From a checkpoint of a small transformer trained on Wikipedia: ALiBi.
Each number is 500 + 40 x the weight over its row's rms, rounded and kept within 0 to 999. Layers, rows and columns count from 0. Numbers have three digits each. The size before them is the row's rms in percent of the matrix's.

# down: layer 3 MLP down (transposed), 256x64, rms 0.105, rows 69-168, columns 0-63
# up: layer 3 MLP up, 256x64, rms 0.134, rows 70-169, columns 0-63
down69 092:525506446468479551519490569441516436448517530479479528518425478585558529470554490584430545464498486479480485553525473473525477542435534476490579513497522430550536504539470459486492544477484539
up70 099:493538512483497468518478485464464495488465503440616541568525508522450534445533466539446522466496475516485504528515542440458513503449491521452440539540448506495540589540520438515572419551488479
down70 100:465523452523517547476510504488462493529478543437486471478485517569507508493476463484524438531541532458521508549525585512420570526448441597566499515513527487532523476482483412447528455543518433
up71 107:525452565503514490507436546385495528505502507506540502464485530469462524522449493514543468514518584495544523447461524494459522522507567582487433516557471517477466526545532462438509562553426517
down71 115:432490533500495498568476548527501506527481531464564441423410534499476533457430479495555485486447501425469482462495532451503519510505536491546518502547473541480486551489480528461601554542439544
up72 094:483548536573545482529518465503511541494480438552510449507613478460454510473423476508534460496473563485488435501522497505554474535460511517453486490427575479472449556457511475489551422509492536
down72 083:523463420530573523444453513471537474459526486476521554492403500498587555553486521492462522493551455579450542439550522497498516490515446492509521530478469466496516498502448520426473526503473419
up73 117:476576517498465506505520441495478503596500586494528518478459451462472553425507487551508477413466461473476480493466535467475430527394509553489499513534495523494494500527478513561527450464568540
down73 110:475547496505487477495478443528580501484536466470499496466504510479469495494390541510571525543491442441521518480525545575429575505532536451493462580479479530516571424433490479495478532493470485
up74 123:470550504507506429486519534504483511466479524553564574501479433570499526509459482514549570488487552526509526444554415504482513430404511492479421478469536474498546552472492507547567505489488544
down74 115:469524477519450460528437517550523442483537533462448564509474490474473468550468574479591468472536504474488506513455422550511491449510547539482475567508516440590502527525445450518523545449535514
up75 106:499522566496502565595451538581496524444558484545532460492532518534454521469418504557548519512493497416519501472536502514496429407531476541488530513417480527486480513523489457505495485536458482
down75 097:557550502462507528440525432503464508468476582397467495554489483486449495482503512558509522510474534481535493540501520466520466443501555500575461521479493607488547519518411532534510504434460484
up76 098:560475508450540448567466548496495510479425467527517513493457479534476476506561475516545507522486531468437537509535522443545514557460532574459457511526465434558488560477494553435513552582453472
down76 105:568480552464518513543501478483555577479480567556479488480505455427498562507480498443437497507513499426468516430617464483508496527565457512500525559538455463484479499464500516444478468536539507
up77 102:530542577476476448512474485491476546488484442511413544569533515464516445543550468507543495509482496469541583596484516514541500459506484516487423509510533520562483502563457550452491457508419511
down77 104:488479525469507558531500473506486521524511525452513517451479510565514491403517451509505507484492590588471496462546523494526429519430580516491437406524471520496459464490446498495575553512497549
up78 092:551452573471580525584533451419490454522544484519490548513541466515467476524480508556541551549490509526504501452459467500473487439536474491438540478546521403465542542421497505506477498489493542
down78 091:527446503476452460515513458438568451462475486551478467457508461497481515520512459480507585575525431476577462504497547472482472431607524574517468493447491526498519548484465529541538517541505523
up79 092:571467512507509426498565531481495449522496489504517503491455513522465546490443493488464475447496541447505400505489499486541444476418531490534502525402548471536535504496544455587469505436465435
down79 086:462447508550455565587443503563523554422534492474517517456473548480518517485502469543537405453516479514473503484494533554494519462514523500532564518504455447435450418446516465511458532515475520
up80 081:561541529544549530538541483489475491537509482487488586419565490538539517526449490517398535532433499485419502509487505465481514466528497509517506471515418433454545471522498429533469509553555519
down80 076:509550511493457548462529489530540517439477403480427430508470467526571509534490500565536512491508500468472501536487536477447538523543474506528535503478446574473501549549535422433479534572517441
up81 092:513466540534441437470487517490492441556521506538484549554536502465473440540552466541531506567515498562530519493533427466554426473462482492515465567480430485543509495502422501557451459445527535
down81 094:496596493518507522498493465461431536496471451513474547479564459484464496439478440435508468453419522510548502513562564512493570452483477541488566509570527501500506486535536538544417490492467453
up82 101:515484528506511502519444509507474468509527549494534541428446513540499567508627457520497467448490497513468516455498457437507502517498496478489496561543434534556484474530460394456476505491549593
down82 092:508498487508493530441508500462522524414461426456541526499462499510488464514472522464521512552539495453511541486534472392465495501534519570502552507502523550486553616499464511568484446468545424
up83 118:510477515432545497516457508549521463510504505507513467525402519453483481471524517521468531497447547520445459539519431471449478472430535523494573524478478584533556535490574465531484605502475546
down83 124:516508546505535485489492556380509523506524504485454511548530473500525524515460428491464528514488491509496538484488498481558488580484612524519523492408443568437512438437490488535455461525513539
up84 097:519440560508543522483492497525424504440538453514478498551420475442496425504451442546474484514491546527448509469480466493512531519501499561490499552474461606566521580514450510566516505529524478
down84 105:474446499546535415498489583548472573577406456536558515531484489462472510483473477535483492545451473533434478517502484533565485516487467537507432421541501498507464541506476547501474429523515505
up85 091:541502549490582508487487515539417516506561478501420588475540515438511542558540534483455489427513528490463492524510442447467495555555505497540466447548553537477481510527489549501495562496435473
down85 097:540523500512451398528420477525411453456510415544479507531527562474510533494537498507440604523561560481460531492481517481503539519524522550490464480538466482544458467505471469548492488496452521
up86 096:497540485500566498528529545465509578487475521470492497471508450495521472431477538525457517524504477464542555527504481493530468460504490456421550495527540428529515545558524446491435439452575612
down86 106:523468593461477523495475509484509574515495466419512556522453459490500490473503485501542569526535542503498481457462600540497457486485403519500517490565518521417450553500528465479540514542449451
up87 127:508542528501448490516505496444518500586505593451498451475505511480450527515447498434530470606473532480499496445434510410508529523467536563505523535506564470484460446504486455467523469506501575
down87 115:503423503442453474523533480467501525534556551553496562505573444495550545442488483522514497583456574499528526436482511517554494560485562514497468418533432524515469490516463461508489446465478474
up88 097:481521560546509494515422388557526509457477551454504506486470484546481485481439561481622557496483522463495477499513484479476512556485517436522519491494526478504423491489541573530506467431523472
down88 091:513468546587518410422490591503504467519557522467485493458536501535540456493563508490453539499446517520493533521503523558557482468536468429508453433507478547484484512475475534408503489475473555
up89 107:455454468504537523518540532549454426460479503476523521583438463537509540440477519516426515524514430463480527523491452484530476421486558551472510559524530499492560483508478581473548510412503501
down89 104:497472510472518497553526508450445581531444504508510523557465547493490468529467436460552394508536498547532498537496610503544480532403468535471518457501498521487490442472469552498471517550543512
up90 096:508463522481491559491476564410500593452502530508520547501496571539528507460447517467484432546569518503422485475547450503524444503454540530535457484450494501454433516474495521490568547470543487
down90 096:489502517508484568491457507478572546450509521477499423505452503549427520487485506548532512564505542480489595441447505478471445476427549572552551416521495545500454499500481504487527546472554488
up91 098:503486478519511508563464448524449462508501514501500451455551516553457538511455513486525426460524412515525517431455518514505463499517520522470496509543406521591491530553564469510461572581453528
down91 087:476446475551425514575478522484600539516428546454485505557472480512500549498497448516580472447498590507483515487471557508473411507482481511548459481499555469512533498517525461475465517512439462
up92 103:560590524504438442585480462475587475534434504474467453487475508462470542421535513527484553459457422461475499510490491456507478519489486483474465516519559475476463483517515460477586541519547521
down92 103:520507502593508478452522483508567501541458459492545549538508473428434467512523475470502386528481539480537552449491589554491505544473439457502536521497485556452470480507472464510471502563448483
up93 094:494483516528611521467498571500406459507472515496479522526450436519531483442475474490586511497492504495445483533497515530429487514532521568471521542471519484535425585482509490549501532588496469
down93 106:473521510535461531546545456500463512488506456547563472461564565445500505527434571489506516561516505562498431500530454489428540476495500495479485567519545568512457444459511442528474463486412472
up94 107:468515577501489543477452508460485514542508437545476563510432491480553459501522529423524463506585489500527451503485485514523504488433506550460475523516450475552556553427448496461502510602474551
down94 112:474499547457504492467516464528531468458493532524585490509449517562458425456509533565509592461499475491476495568469544488528486482476429505569587472552496495498512480431430489530502502453477439
up95 081:507510465502471548474504510562423490453476448563479538473536528568550521493506555527516485470572502446448515569509491473558451478565534406517491503517566538533558530495494438549505453463462491
down95 074:485454557473497436470501485441511513546510482501503542534478429483479462489511490425494514587529415475552489463542584464608479485486504475477556489542455497515543526461492499528531575555521533
up96 098:481493549468498513448459524457481535462508518471561478572382494419492548421541445498442552524453487504573522498503466492525497463489533522462489566511480516461533517484534441542497580539481494
down96 102:483439482500569451497469528454473513584549558448536498521544532491475535516514470554446521547466422529582521533472501541472445515454474530407397474484545488525498493503494530484459514518501467
up97 099:537570509505519499534498463501484531496597398580517444505572417474406457475549542480536482409494476506515493498468479469531508467517541503478525494541567491486557546477475492499494518501497455
down97 088:539545464515506444462459508451590488490550510480490565445530499514492453514477523587491439454502509543539534511439484521532548576477473501528481458421499465469538500478577534479448512448574480
up98 084:494465541536507520517471545509455448518511524478493456486519465494483525486462430500577587493477516536421514450511599501514483520420499479443483564473514516535493486449507535447563464486574583
down98 091:477537411580584484503535512490462449557533461536472531475525513498510453492482509454529499446541485481529440484507470424480533452506460532506491524547636505511459448466479533543466497492523548
up99 088:531491525479492494507511567492416516435541476471447493486487529498541450546613500477490487577477489466536518597514426511509476492544433428475508502478496557505543485491474500500568444451479545
down99 085:458487546491446524514515521492499493514503516462539537551495468484441482473461439529548440500484589528514435414494484578559569486517553519505562506494573458548482451501495499526460499458516405
up100 096:529507476481539494506447510476502482410489544513461576498432482498583525430545522525445522433458464477420554542549526493485532544515527570465507500479498449509490544562432494524530528483554541
down100 090:497516497396512522523494485449482523487522480543441509515567490499464565469519489542492549512483529442489547581516463512459465586515472461593476482421520461464473434463459441555511489507497542
up101 086:471471497593527480545553536476478531500460511456488562593421429484523545537524530465469471463458459481426509562529526529545435452527532468487478503504467445500451507505553553525532527498473454
down101 091:551519495481416517515526434415481532496500498570584439501546550483517504498475582483541446498546502502508518499455547484456595498505452463453430465499561501461552439532505485497489489500537495
up102 096:520508471500494470521509572502476389475477461525498477540405468554455455447563501544438529496512474485494541611469510497574427541519507445532477496512495537528539538449494538502514480535529524
down102 100:464488496574491474514487494557422537509479478508495487518465509451550500474474469476586434592472497516567469479519510537502521535501542594508483482476462482474448485599606500494492449533503482
up103 120:546501554534492560489542491496483551560508459549429479500538560512447449541513497536494517511514490446466527498446474432512494442488505479518539489456454628511467538442506464514509443584449487
down103 116:497487519571510483502434438481482530469420511494566588547533501492503451496490510439500514594473427578494529449510504514559535514536468485441491516449488589527439515477513488520450514494491456
up104 096:559513513458588513488465430468449513526520538470560466456433459524528510468532554471505510480446410430424482561551523504531505495517521541516521562494515544480515505431502537545514556484481555
down104 098:547471419498533505456535454484477542466509433516625496518512512493493506480492441471506484492476545543506452497479580520584470536462470439464578548472523531475538465571460519479490494482563501
up105 092:556464548432483451495463504410486496541465473508438588530547484503406530527534521525474492520408435522576506553555506524503522513452534463549508489479515486500470526464550450490476471533462499
down105 094:523467563452462538523518523527491520477474464523577430587532542437481518482501480541465544516481437456538539532438559572449505536455533480546452452474522507445469475470510473466513466496545427
up106 109:484587533546445558474562463471526437506506437487449475567436501463543477475557504527451427482490487513509509485484454496550519473424539543447460472521503561535498592509491480509546549520503479
down106 114:539428520452563460453484500436476526602545475520487515488476493487386517545480501471511521525447567516497504535521523449530497445451492507483470486540539562596518495512516505490520410524506517
up107 096:516502478435500486539460403549511544500504472493489481524537508409441480424540527405566449504501523430489498511473520474513504557525520437556471499501517545494472497523507574490513581517474561
down107 091:564477471479532488452518489569479444483468502493453566520464517468500563568505452577439478491549477489468507500449505515495483476487416547509457582484487421552536581528522473497474467537560489
up108 104:464475591556457498559460439495514565529535582473553516532516472571491467448412503430469527499477486516502545544459514478497437468526458535490472478479557528464481539477471551474462497472565490
down108 109:544496501522521417500475594477508500527453480456409485497489543513509523440517482569501512492545543560460514542458515466458502521371539473437531468559507480510562473472539492501560482510520509
up109 115:444527499570544471469454549446519562551488533517473479533464482522509462501571535454494548454425433475533571515499485481535478491469502459502506477512503494544470523504560433415471465493523605
down109 114:602424443450499489522555544525489471560514518449537487470462507478411504483503466495484551536496468463526523480509536554503490530454505466462475521413539511485597521446428522489549535534498532
up110 099:495479591509524529482445572491558515493512529491468505497496561528476525444447473522443478443486529550528489464467528485517497431590516488496471544512506400493469462455463440486574589512488489
down110 103:492511556454512467513475491459556514472477490480529518537437538504503445523521456605417523492448514471464517506566560471473485437566531434501541522435512451516547498504529564539528497441430489
up111 086:617455468562446511495531491582466576509497533556492475502550514532508538467472496500466467471472474574472505476427532475547431511502572474523491540488451509492471445464549474442502538475477541
down111 088:450496546513459475549449501426543451499490542546544531555494425550511414462569551484495561525494492503558516525460423521485493518492485498444456459477480472571533468446505468496566533486526550
up112 109:519541547488509542469516492600508448477479491505438480520544559449444441507478558470569530500539502508498537494462485510587520559442494407497504487510537459449457482510434443519495492448517559
down112 103:466575538528508519443491563432449459569514471498513548513509483568569495487534572484501519464512524463482489450535470433466534492430508567471518551447448527496505539501552455436499551477534456
up113 105:538510501511545481471484487514424545584630463565467464481520473518439514499598506432531518552482464509492483491500452520449484523471516491488447481479455546510456550565467495490486463528457541
down113 097:488500512465476478436488461520528483446573461536489494498505552521380578522488580433496449509479479408523512558574468537533507483493550500514468495477550435508527538520471516511519557519499543
up114 099:504485483554478460555531529518469553485432558506474516534529491508494473474460587448442476499520518442537534552430558544562442459441571441460490463490466537505442497492509521551512472478514432
down114 106:507455488515551515471456518515492552510494477482521400463544519476440493407538437506493464493558493495526522513533545519445546521497503490463501522522470443392559464543509571477541571513550548
up115 083:483534506460510516446545588522446495438454525444446529544470535537527521555447467528505507487417582492474545536528502464565442491436476548454547533524486500526551474504463476456500509449447473
down115 097:454421492482508530519493403449448530504544437580572544469500409497433541526538522511518483490478521555513469514558491503505495505513509471537515490469553514419567466554483480535496536445479526
up116 085:469504541574524517482494516486498539468573557492451554448518505439471573440465441477520498503487451517502460461564460480545510463490453505446576573513501528514508480532566464546522513545432564
down116 091:501508503421514496544531494440471454469484491529493459485512532531479660514520536427510402468545472513513556585493514483529507475485500502480467517488518480458516460515503482460444497504592517
up117 122:458534486577550525538474488510545484460540503514561494485480483527486518470422501621456573505463525448441537571542477451513418489512545476481440494452496498504531507475510514531522464475580518
down117 111:548543504509496418472548507469506456513508509488464529510492528499451510495503475472503432509439532471479501504451551566571475542460511589601494456462433507502555498430511479482433488512590529
up118 109:481528462530517508519511542428428574495520458478482559393453483512525502545568497442472548561423531527541556466472486452515443487533471482512496547472440484521530521538475510533484465559498452
down118 106:535512425451445381569570472548498538508516509529540506464420506523447587469546461535467489475564495530465473488569530534442508538469499535489455511545517494476503494501530516517520483492563486
up119 096:503561517525467495527476511515484552448544450568538480439560541445429445536463543529449520490488538541524491466528472484519450460474468537522386523462524579505506458554482496493546431495537504
down119 094:526512522569461548455605450501489557472453521514487528520482470517558482521432511459452544508441509558514525481491408457529476480566535520507527565465516495486464533462438584469495509543454498
up120 118:553471550452479518469440461522504471611512502466459508441500510516463518537515477468524493570547523534471496413533437551536526536480482493534433578516426550494490510444530464482541513503462556
down120 111:573484523429471553504460517489417513526580496493495495510528507530513500496597498474455504561565541540526569520439469436472523505487555400442512486500443482506482443466502522456486457511516503
up121 095:567509523510530540556504544466558554495459522453466486547492507436500467550550454492479453502430436483567537528512486483562524463491480500421533487486562514539514489539579491509486448470419566
down121 090:531465452484550428478490534438476545498472466506494503534414514496443607464484517597505537477460527462540523554471518574491514431528516528558521452490482550522556478501486465498510428494527500
up122 098:494543477457535573540408544482453497500468559462452519479497420498452520465568480544525457528521490578447526528475506454474508530436484534466474507552541529524503506550508461434461495405495510
down122 098:459461480485431494454591490483542429478522438554536475484546470478528483528550525478476515493495485453510468491518502562505489506586412461469514511536459550475482524591578549526497444495475453
up123 090:495502478532484502467531487477399461486501502553444424488467488526516507533492587458531518452504520462482552509504451501511470503477515474421511467475525534469582597557442575509477415515522500
down123 094:465529559489518515494475495478470498449556508506564505542473559500488556420468524396459505509530454512526511447505532482528576551574511445524576530496443453470426449483522472522490504450489544
up124 097:498486559492566534501461463521547486485523506439518552479488486506481492451485448446516443468559513562477422501424541520466483557517514462382531498552454519470471510543555486518537532494555569
down124 089:524452551496513528480446599488431511428476477536472528519525523464486505458520450443567550471554512484468569445550487431538478506496489560519500548542588504485520531553463473457527530493458471
up125 103:560480543504507515559481528512568509444469556465547511526525469589432490519492513494515486496513494608483456538477493460524426440490494544441493506545548503475484463412558433524492484462457529
down125 096:432544458501521491533507470509513462464557512603518495490457570554472494555447494516527496459474435529491527509523412494480450445584514502504537521561477521428528484526507518536508451496407474
up126 087:513453547519446483547454561497483492489551482518544509536492478514452481491477438495508441456482453554551517436478439481457527444495470454561474568521465532556494473496451491518602430571522525
down126 095:487507453514510506482561509493433484511460497505562535436464465525519496457491511452449498468496441525532460506510604449489492528490606535459435489576547506527460471491398548486443490476515504
up127 091:467474543527603473477492496515473513505500488497467481487513537510473466421442534453476566532558429595536482508459537488537462521502485511522540551565497496478430497532452424452501528587491521
down127 087:513518476446482475527444522465528533540447557452539580503452415553474568493465577514561481555463508487487550441522446545434514483466471458524484491542490461527535520482531465459561541459497510
up128 092:510514611537470492500470483494471491510506521520553396552510523509481516473414510451439505445558442501515491417480525518543439476513492489561488567537482547505461499489459455517554501450555535
down128 094:492514451521489562474514505465544446445480490609452476528439531440529465500431568564392473434502498538492512516507511514561450446479542542527517528496515534504489563527495525490452457504529503
up129 086:504515505441582515480479436502454487512539507489408543454417514572505579442503507517437508527463550522529406553501532407494536531481488510513483478523544527516550525472505542501546460499503495
down129 097:567518567496461537502530536580458470505519496493485585449506580493507566512421475465490424467506456472529476490478548471509558537502499476415535487462509514457516509426454479473567474547483504
up130 094:522419599476470479440468501495586545488501515462514480540503568454506516423506527516520486426446502409526556496491530525533490450517499440536502494475444511561494527540561553505491535537526497
down130 085:495426498525495523568494440467587517508483560519540527483497498578432506472464497500505546504444466547517510403517545517480483412446449512525461528515523467547487551499442551415524500489509498
up131 092:534475444476530518525465565444437556456555442468489431459472450548480474475498510502565532504461504477556473530516549577532438482565459478528457542488496510446444489445543515520544513544536544
down131 100:528466452483502475535548436563511461420525525513528461462516548428550494474496500543515456475524587605464500469477565517441481507501518492481522393546557527512493519495467547492514462522513467
up132 102:476550499474555470538474541494465530542435421493578459553485473517500510504459448475544551519549531455447474534495560514538419488413599492462484490458467567512519514509541486483473538477491519
down132 110:513451515488494544413536501534502494438548518524480443434526472481451549485488491538449505418459517448565486533542493468510474527519411537533518509583554480494465529514541532544590508455483466
up133 093:551439488447591438523497514454563486538523481439529534516504490530477511396457476466540429536493558503441506547445478528509438531524520458499491553468560533468483485535541546495489436478473494
down133 096:478517464531444529461512580560450564475604454570515452582514474468508470525505554539479530499538456505517492460553489475508483509473449514526473514522463447518515558507524431527441509514437442
up134 115:499523471421512447530505516494456478471512565444436542493504509615476478468519479428518489473452498504560458513502541496551456505542496497435536485575547499472556554526480431481524447542507439
down134 103:522545529472510526505454472558511463506515532522486645517490505463456521539454519566441485469533427436505552503512488514559490425463452562508470520562452499480540467528484507458467492460551507
up135 110:550525520574470570525528531444523470494517558514514469438447522449555470474506544499425527483530564445413468511521543451515486490537534508413452544456486467457485506454516486524496504568464454
down135 110:492522482468495538502500464555508468487595533527576510535534459446551463589421509504508509471509489505494531418448453504519493484425463465460473490478523547534526468519450473599524536431491507
up136 141:467515522567539547521455456471563524501578390575468487444521433528468473482525513510495434528445513534490513517570457494493485457482508489527457491432436448471545535511554513533492467489530540
down136 160:512503547555498501484489462533543471446587420540443512491519457471518450475522475512467461444398482547514490544601462514457498501475545515563489491509409462498567531511509529504509525475544483
up137 094:434563487526556481566458470541454530455493481513542538540467492462501483446550533524503502533484540454474557482488453578517496448452470408448499488532496468548477544533525556478557533576447514
down137 095:473526495505511492536514545456469494518557484478533503560523472449486521554501489474399406444566540561461519470492506478521580599529492525513467578509449456475491472522458455490549481460510461
up138 100:514585430503500555407510490481503479528472540496528486497423501442468476447499568529543537501466537544485490478513550523576455454475477482421455482531531503528545522491543492579539434533467466
down138 109:555497534502502467547471507485465495541559484503546475536553473516542476510571536446535470509533498482456471490478462436477572500510490471478505500500450540480499448623505525417464545412564553
up139 100:473496566457564526446542531510532553521502483437429483532516443451519488504531474499446422523488524527457537454441506496493521499512515438507473591472490561468580503558470548537478543562460471
down139 094:492512410473455482450503545566532380572497493514548460507490508521518470544518543475509482554570469501468456543477493509522491433449483495471522511568515414472581493478550515492519523536518536
up140 097:517506566488496528483535462521500549483539532474427580501489513482431469505423439566523590495485553583474490473548482458551518474508460541471512512486526483450466538520495401510529428481492492
down140 112:550508548459527420498500505517432469556505531559533552475456546544535479436488453409523496478461475513489472522473571572559523499581528587447463464478489472479501510537542448513505510511512499
up141 092:516496555505479529507487457518507413509496561481534561470458550463455378539463557549456532488528517393490506535540529536497515529503538465507487498443536507530486485501475515502515528466434595
down141 096:520510592493483438457612487476532514463549505495472458507440535452508447519544518519483556461520474563493520481504540521510573497511464566510479447480440525449458484536465569511514482499581453
up142 112:479491567526464500513493573519436525540574502458411445522492478453513483496490541463472531518438458542544502507527525504472464483496526471565520419481602436495500463455492530544540439553526487
down142 112:431481474516455489538575569578413447517477549495544492457492485477476579432527522469520452487591478504508464516467563537449569534467484470484545456552523516511507474484477511473533478541519490
up143 115:505499514468512452468472482446489482485524541455525541501526480547483459413511541505535498583568514529488486551480528477449467565555588529511493515549472448485471580408510435540461441512497480
down143 117:578489487512513482454451491485502492456581497482537504522391461475537484524559503560515461493566541531409543531555476458562511501512482499489503443446523586469507503470482459468484493426530472
up144 102:470486528488462520581534559520440503556461450468480548589500462456551463475468422496460536482536504586545590457487440485525520485502552471522470498485455534450471496517498536465474508561516467
down144 109:509481538500496573488508391531488549465515482506479486485562569388480525468497519511557491523469442562530453466509484484506463490525459528453562586496507486412489491498554440462512520537503483
up145 104:496477454514478421501565522464500493585524511482409495535462483547536442476530527525540483463420499442522451460491509512516583542500576454503429525502420517525499540540511521543487508495496563
down145 105:435479504504500500471509371488553474474482493589505484466503538501497497499524497545525520480642523508459488537466500471446494490481502489600490518543526517562489442478496483455446503465558508
up146 097:501461456457559484576440458500501506512586530524444452488524492569538431526489545436456562541476450499553460464514524479468474533602505474511530509512472526466493463518498501496582534437489486
down146 096:511544438480492509529497420493546418501432491519541525518434496524469483488461502560542422499512485457418513563524513467505543446441419513492503460530534474543537476544500568498466468520570530
up147 095:554456543522484510500475477499485477481530424435486551487478446512511489496489605492537522446506447494503385508515532500489490520516549502463560525471420515554583501556521412491540528501538482
down147 104:502481512501504500441508439508548486501529425492479462506509551462538488523488555475519505475543485519500415610492509469475478536475440494554594439470432480552512450541524538458414511491540457
up148 094:481504554495514547519419522519528450449602475514409519515462544548503563485498508544479538434499494421468508521486512559511545455469478448487470570490489509554482468555477524509489507578449536
down148 085:529567519530464545513437578487445506534503473498490503464538408465577470551487546466498489496495513501500505482496479503554540515518456477536492502527507504561426499423546465482391466467537581
up149 110:540606495498521433520488571479473543525417472450475429433552573532508462443512506513531462548517534473517518492480500548515475506473497477485444544461491539533456458549553440453478499506514561
down149 101:556408505474547525474470504482505452515463552466532535571439490517447519520491487441501498467536476506531537505494519446485450494536549482503600497490498526572570413473511489481518529416497573
up150 116:514482611412496567594422444457488533434544442554486505541513533536486454485509509473482494523469514515474467527491505497458453525478485515527498516497445472453562472450524504434512562547490495
down150 105:591469489447443449482450517454516446401523553405476515508463475518501506499439521574509533429482502437520528535524516512509512560471519545502563484501449418477527505477503493501561510512505522
up151 088:558519500486553463491552479432444454616519523455530484506435514577526555531493593460482528470514504436505507427428532469527515501492528477533443513535458514498540470514482501553449511469508491
down151 092:422485456499398520521469498548571545495551513540523454534586451402524434528529499515503460522457545507496479572554449524517496536501532505470564496523504487459475533461513534526512446519479470
up152 092:512469548560564524566476488466516475481447485558547494464448523495573506407501545458494466504504547462540603491507494510544480502585530502504492576421479515550504471558491526460482512534510522
down152 085:517501541438448540431505490507461491592470485458556498527511518453474459490501478517513620515496522514520572516463459445503575564534456535468503446466494471482531510500466494509505492430495598
up153 089:484536470530465545492473446556458444511482515567561444540421520477450483489572522500558531432481505534526520454525446514592438477432493527513523509560498478492494549494447516495548506527550554
down153 092:522440566581552556552524528416496507492491471476479474476453528452513478485432529431428492513539512511487487461506561497479565568458534472510511498448499581524461485518562562443494468493513474
up154 125:549546481560435511548521506539495501562518484512468473426454532500506474463527536538480418546477487465548515521548474483511519475499545548443429418465478458451556570466516551508521492540434450
down154 111:533521504464487541503447571511485482511542516523549481493461479458519509489554518489469534524469478396485584485513409505488604536532428494419575506475535480523547525467475448501542508519452498
up155 098:478486488526481513552473472532485517456505440489458488401494559578517464454574546493527431504516462409495497581479553436562579472531527495491496495553484532506469496502530455534497535512517555
down155 098:552529557482511496450517566503536532446425486453550509565408447391471500519554494450508474549505507468486511516491486572535453533513519497502486512440510566491479529552479551513503452504555459
up156 102:452568535458490571547494566522554493537507537514563564497479492532480505452535431452505434500481499424511449461519440482442451499476524512515520583478445499473581553494497466494544527474468471
down156 097:505455539525477532458482446500486482441496563506497433481526505564518508397505429512516525478563538478511528528429527470479479512455504541484494531571485511497469430513528501592564434431500546
up157 085:484511597433492543499510513513480424447501463543505506539458537518461503479488497551507448459519448521421502471532464511568548473435534505507429508527476618517497426504471468513497506475557467
down157 086:519452444520469513504495467470507524462500477511503530454569462505433505529497433499526519518462535500517483577479511462509399502520493520504527449554551497512538508538490526590397422598479515
up158 094:453509536535488499514525473492458511552473471513486464515530471506517508478463396506529541504583471510498541522515511517495521434421506450574536463524477452505470584563534432542581480477454574
down158 098:511484490483465488479459524474552496437528576470447464521493550519514494569522510542442615456496412513506499524432456476563433465512529534548517563526456477487486538444483467438508475517527521
up159 115:475530573431551535546440523465485517508474422533481527502476431490525443532471462499519522522504491490488446543474440541477428493505456420541476503446545545500577587492511452485552538495472476
down159 125:467564468535556486500483441528508488538435572468455542473514529501510438540468553465509509496479529544468511530478446513479462470471414462611517520468560480581418510439502507508509535491472505
up160 098:476478480474524543514499550513428529474526520556503521467578471472491424541525576525462524466429562479521476524422529449541492476503523533415496462480540554467470431570479502507489536571498522
down160 099:470411548555441508460494439587500477460430545440480478515529520555490515477491494473561553467493478504486584538513491574476572502531528446486529453511467488495511528483487452510514517539428559
up161 107:482507489468562499467462465495478499522506485492397514503421462530508526532558464511472502566487543474511522496539455536568554527413578545493494556467553478457535486498498458540525395485494552
down161 115:534521512524497606501458521575517483458449489478453501496488499532523487483446501533554563462424484569490518456463449488451502481548376455461506561570497531518460543486483468518488532519482501
up162 101:428499541472590569517456536525523564454506489612536528554522444513504477494452467517512446520461554510428487468466436491453469461471560463505480467520511495511501516543567450546478520521503481
down162 119:502477453539479465465496548496493472504569568506550456472473497472524527435539512486429500505490558510469545464471512414557432502455503516523560533564462405564431524489486487571522496532522511
up163 079:445506483568473534542500523540439504482451494522539552532453532468469505449551540527405454508462487544527524508517506478486449439476475576537518471570443460540441541572448563535478503509517506
down163 079:569497532492472448495548541483537576618531511480428499506548438527495458545448476441517551496542517484527481503456559471477503529545506447506437479501571515446506499455524506507542460485437457
up164 119:501433516440543559472419544508467548476464497521543473537480437506438544533527506501425587490535494518443550456465443524490502494487498508473478531522476516466588542492553446469534516443525561
down164 113:596419511428440487549501433474525431524544545461492506476509543501493540579495453570472452472479569475480516460469514490523452507512477493499536487550477466484523480465565490517549479457576525
up165 105:504478500538540568545486504439452518455496444450466477525478547521528451425557483468502457560557463523479446455560503552519498562460535478471487471444464462516467532528458523554480524549425565
down165 097:495530478449504449434480492555455518479504501480533550501470550504561491517500571447520518416489464482544453444510507564516511512434473476603556542481474506557535519469531438427509568472514485
up166 088:448542545504528477450469548532434471521463470508523437550499451517423463547474449525452564494496434559476499464491540512555460432469510516445454588523506520539546480454507508528463562497529465
down166 092:543536488511496470558475503502575496493518499466570500415537495459437576488493429567483439543530499466492516540503438515427463503457422503501491500522500462482562474447567530484472548539538549
up167 102:482487501497495543499511407474526437484600492518518480492457548483561458448565525523504494466463577523522529491487478521515497462543542472522461498553475479476523445566534543547577530391504526
down167 102:497457486497508521487495527479578465547467547521503569473532455551494477506553446538415499513558529516477475558557522504422483445390498488478560465575458460527515472437478502531500460484490536
up168 092:447497454466550503464488570511489454552480571509494586461485434594480504531533464422563536508479481488485528477556500513519449478485562487518533481518529535514554532464428447542476484468452548
down168 098:491531516549420491542459434527524485474509488495525546531493487450421425518467499547556508465466512522420556440534412578462523499448464497489523457476544510502526561490540546508496508457487569
up169 109:526517521468462526568454451472468554500567446534523519523550482489496509441490488516532482455526511437468525458478559497557498426506528507552448446443465556599488501570495533445435517536470496